From a checkpoint of a small transformer trained on Wikipedia: a variant of SOAP for these matrices, 543M tokens.
Each number is 500 + 50 x the weight over its row's rms, rounded and kept within 0 to 999. Layers, rows and columns count from 0. Numbers have three digits each. The size before them is the row's rms in percent of the matrix's.

# layer 2 attention key, 384x384, rms 0.0793, rows 86-128, columns 0-63
124:494462600544540576443479454512523514537522478558543436546459437513570494526560511485593463580474547514447500485515506503542566440573435468531478545487433382493410387560519448456496440539422526
127:548468501499567368490453566530506570450491487588486524481467555573424497499462459465488510478449449589484402482403608485486512429486541513475525426539445500477425432500504591531489553465398571
119:502489483560530543568505599479463491577479417582502532489440424421515535449563469432462418555431557500498534553392583501531415597406427465560422488603491459454552595474517445496520483617553470
125:395422600468487485458502443469556562513482519466581521503347479450482546393453518450497421629527456493517493506415557524562499468458452429481499469501506476421451539415487432511556479498494469
126:552394421457534481549509508437597467469549447546471583476477406548437437478477472398525479542542507497536581476492451487500520547426501599536586435529540584490468400593454507474510440482517516
123:571545413499470361533555441483484462382476364446585568508535472570469535534431494488559468603467529527497494587478573590438560464520514489513510584397594475525530568522478577591475577516472483
129:501427512557472559571500504561477495488477478626523400527469506534446523523506466458535455480540478541506493487457441582488439465400462555480321455456511528453576531502470395521473529472493387
127:532465563541612447528509504491531512537458507555542456532544536509625550587429484489491528560439473514540543517471542440381520483532513573533502478460476462535508516593510512484512468522485516
120:436503430427531515476461559421486510402449461510519503458566474512521539398524497511465445466463412448545540597577548470519478418556480485446513523557465458548471543551452599537457463503448525
124:464533526565500501557481482507520461456444625592477463532443450430553530555490489519464501460453422592509482500483512530311564468523537529391462627398579491453443515565478485524520534450437509
079:453503482572450502444504442596613503407517488454558469581438474487397405556546411511561579444608490496429388503541537414473378491472606563489514486458454549514485493547490458431442471545566528
089:489474477427404431426543470620610499568542457433505554434555489488476438459458453475493409495553503417402529358499485475455452499446546478481565459454515522544519503593502375493408444511454536
081:531534593521459521484504551577490452525509498473508469521526526497482477579488450524539529537589515377467479524489557587530404482418568576538524554551543442573610473551446455443458530561535418
078:470556524582519423503481473465447507577588479488542522573434560555469509472498567560477541500560399431473398547652525391472539531470465531468426534530486522430534457573534438490534420489517551
079:394484530494482471542454472485519483537534501503536432463532511499478495545489414523508523569531451469404416462429525433464390519531532471480491433437438532533491545582451512453479424545554474
085:561520488585501479451554473495470466530535520440460512551545473473497465571607489452443466503490572517471537460380501550538569481522518535462540535476498546506549505483542548506490620541418398
084:561553452441483524441492513507560537511485475426462518445504521468471475500420410545463537511539530474530467519425571440538392548469488517553459476428470573468589480495507550518489491604463553
078:526528529451541493548406537542528531523468551606579508482434525438594562441518447492547480500465647598500561473373515514556505520559448437591495585447525480481637567488531459554556541493566497
081:396474458427471401571472579495607486539620519477511523416458447485493562477477405446450544464480366452484510476397451450603490464610498409528596565465482505436554565528489466448524511533586579
075:506556434446477458461515530541433512564470483582505468507452446441524505476447510429516470434456577448485495548513515541532509482516583459512449478555472509575462529503551390490470526481377591
077:498496422527558439511488565420478544550464402464504500392521545495476446544620456545409469465573538598460468588460504623492510590490480480513440531516356453511535554464533549482584487471476552
077:522459483436453491471403436532543600513553440390445406482579433536457482534487541548572489554549463453516503470518546562451505494461446556510466447416451490512483568530521531566567520611510483
079:505404456430527459434517489506486462599464451591477566460436431492522544414591450513462418522437534433533559503522488396557573474439521434459612483471539471580487542520561451488501477428594504
076:511482506561573485474488514470459386451530515547482524469501590504552544446499562517502445550470526472526514509443430518557513486601456436464476514547537413466522462605546460468495571443505488
075:528578567529611463490505648408467570458549540490428519418479616473503557598446547464506481448528563540467559528486543585434523434548526534557504491523477503546474499541520554459480581540465502
074:452513518485468444469580508502553496628465458462490399485503586486464469553520471497480475498482607555421461460591529616480447477551499460473462415538410505473504546437529538512430561490500543
072:505519549564529506475471464475397495472497433523383551461433582551503578570531439435553538542463481568529492461494542452562472466460469368414501508539513440538539535489463489511459568602547524
079:439543496459456488557564462569518483460454481489563458529512422560536469444526492467528589478605531509521495467616548547498480507529558538515459453531391502518440520566495475516565494510475508
080:500476453466474454537512436432503452628465518453421549482535498521509542483497513462551547527492481478556530424418408516579602522428573516520541507405511540453442506504487425469507522544484557
077:479510427457497584372488536418526511557496498550427471565489475542534551446500458493482531489564463481450505593512433484475591541442531598546499529547572558569480570440498521485498548482523507
078:612508491536525507524494411486463516468468545515479528503551453407493419483407421453481429436537499572558504453456448487533546522506479444601583450443519529502510480470455483503512552502543468
079:469479527511474473508537455635461593563516449530487496484439416438491551504560487554648537508500506494458501459555416480475411458415545530515528450514505629466499462530452476600534552487492437
074:517499480483543475428520478494539490459528432544499456470471575489482468479530415472478569574493479504473466481518407468515536435424488698572398522514526502487497398473550619579518524467534440
075:481482480595610460513527567517499491499540533439565530540501495544537388532532573443621449463471451484466436527507501553504501422433475582488515531530418492533579518527448538560462589476486531
076:502493623529561511504490543514519482463514377506513531559526393510505438529576547462572420414501453487537480523473450381447472458516563468368450545513426378507458455507491527468502509509505438
076:457430474516475570533481505520511402468482556476493542531527483518462465531472532518498442513500500461511426459455510434503544559539534552515558441507491438486545508533484519538462581569449487
075:564516517502599480597470502415576481557542485480481440518479457578538515470482525584550507544553528430551509486489525497515562432491504509484486491521432355421499551495445510606496437447517519
071:509415479494511434488506486587440524477568498515545505439403511513474504542477536462441452582507552429431473425524540629457465458466480517470531577559578475488498503462565473425533402500617460
076:475526508489439599535459461464515505451499485510483542609491560504421524481587564461511529526449623477555478467458508485523480481403405465477471476480509510514622458549536537495442576409496403
079:561575531465535542460470523469522450515494555515473526473548521532505519457531575550474500471513464466483591521484471517489441537544543480607522504450471499374465416505528436411468540540480455
073:519495557464531544420496489531519469452431469492518602519484526476454496529502550499513485499440462499467483513480547458429545473491493515464570479418431561474643515581455494566420473375544452
089:505524460412411544534451461462568468496416476531435569515529579440548510465526445548542556501539419515503550518521422490539477531547535542443526564519507445439439529559541483457471490529458444
081:488474500540413453539419519471531474532473496476513521487491537417522537572422421559626540461522525489487513440545473450497471443555536490548549403498519509515423460511524471415574557517448454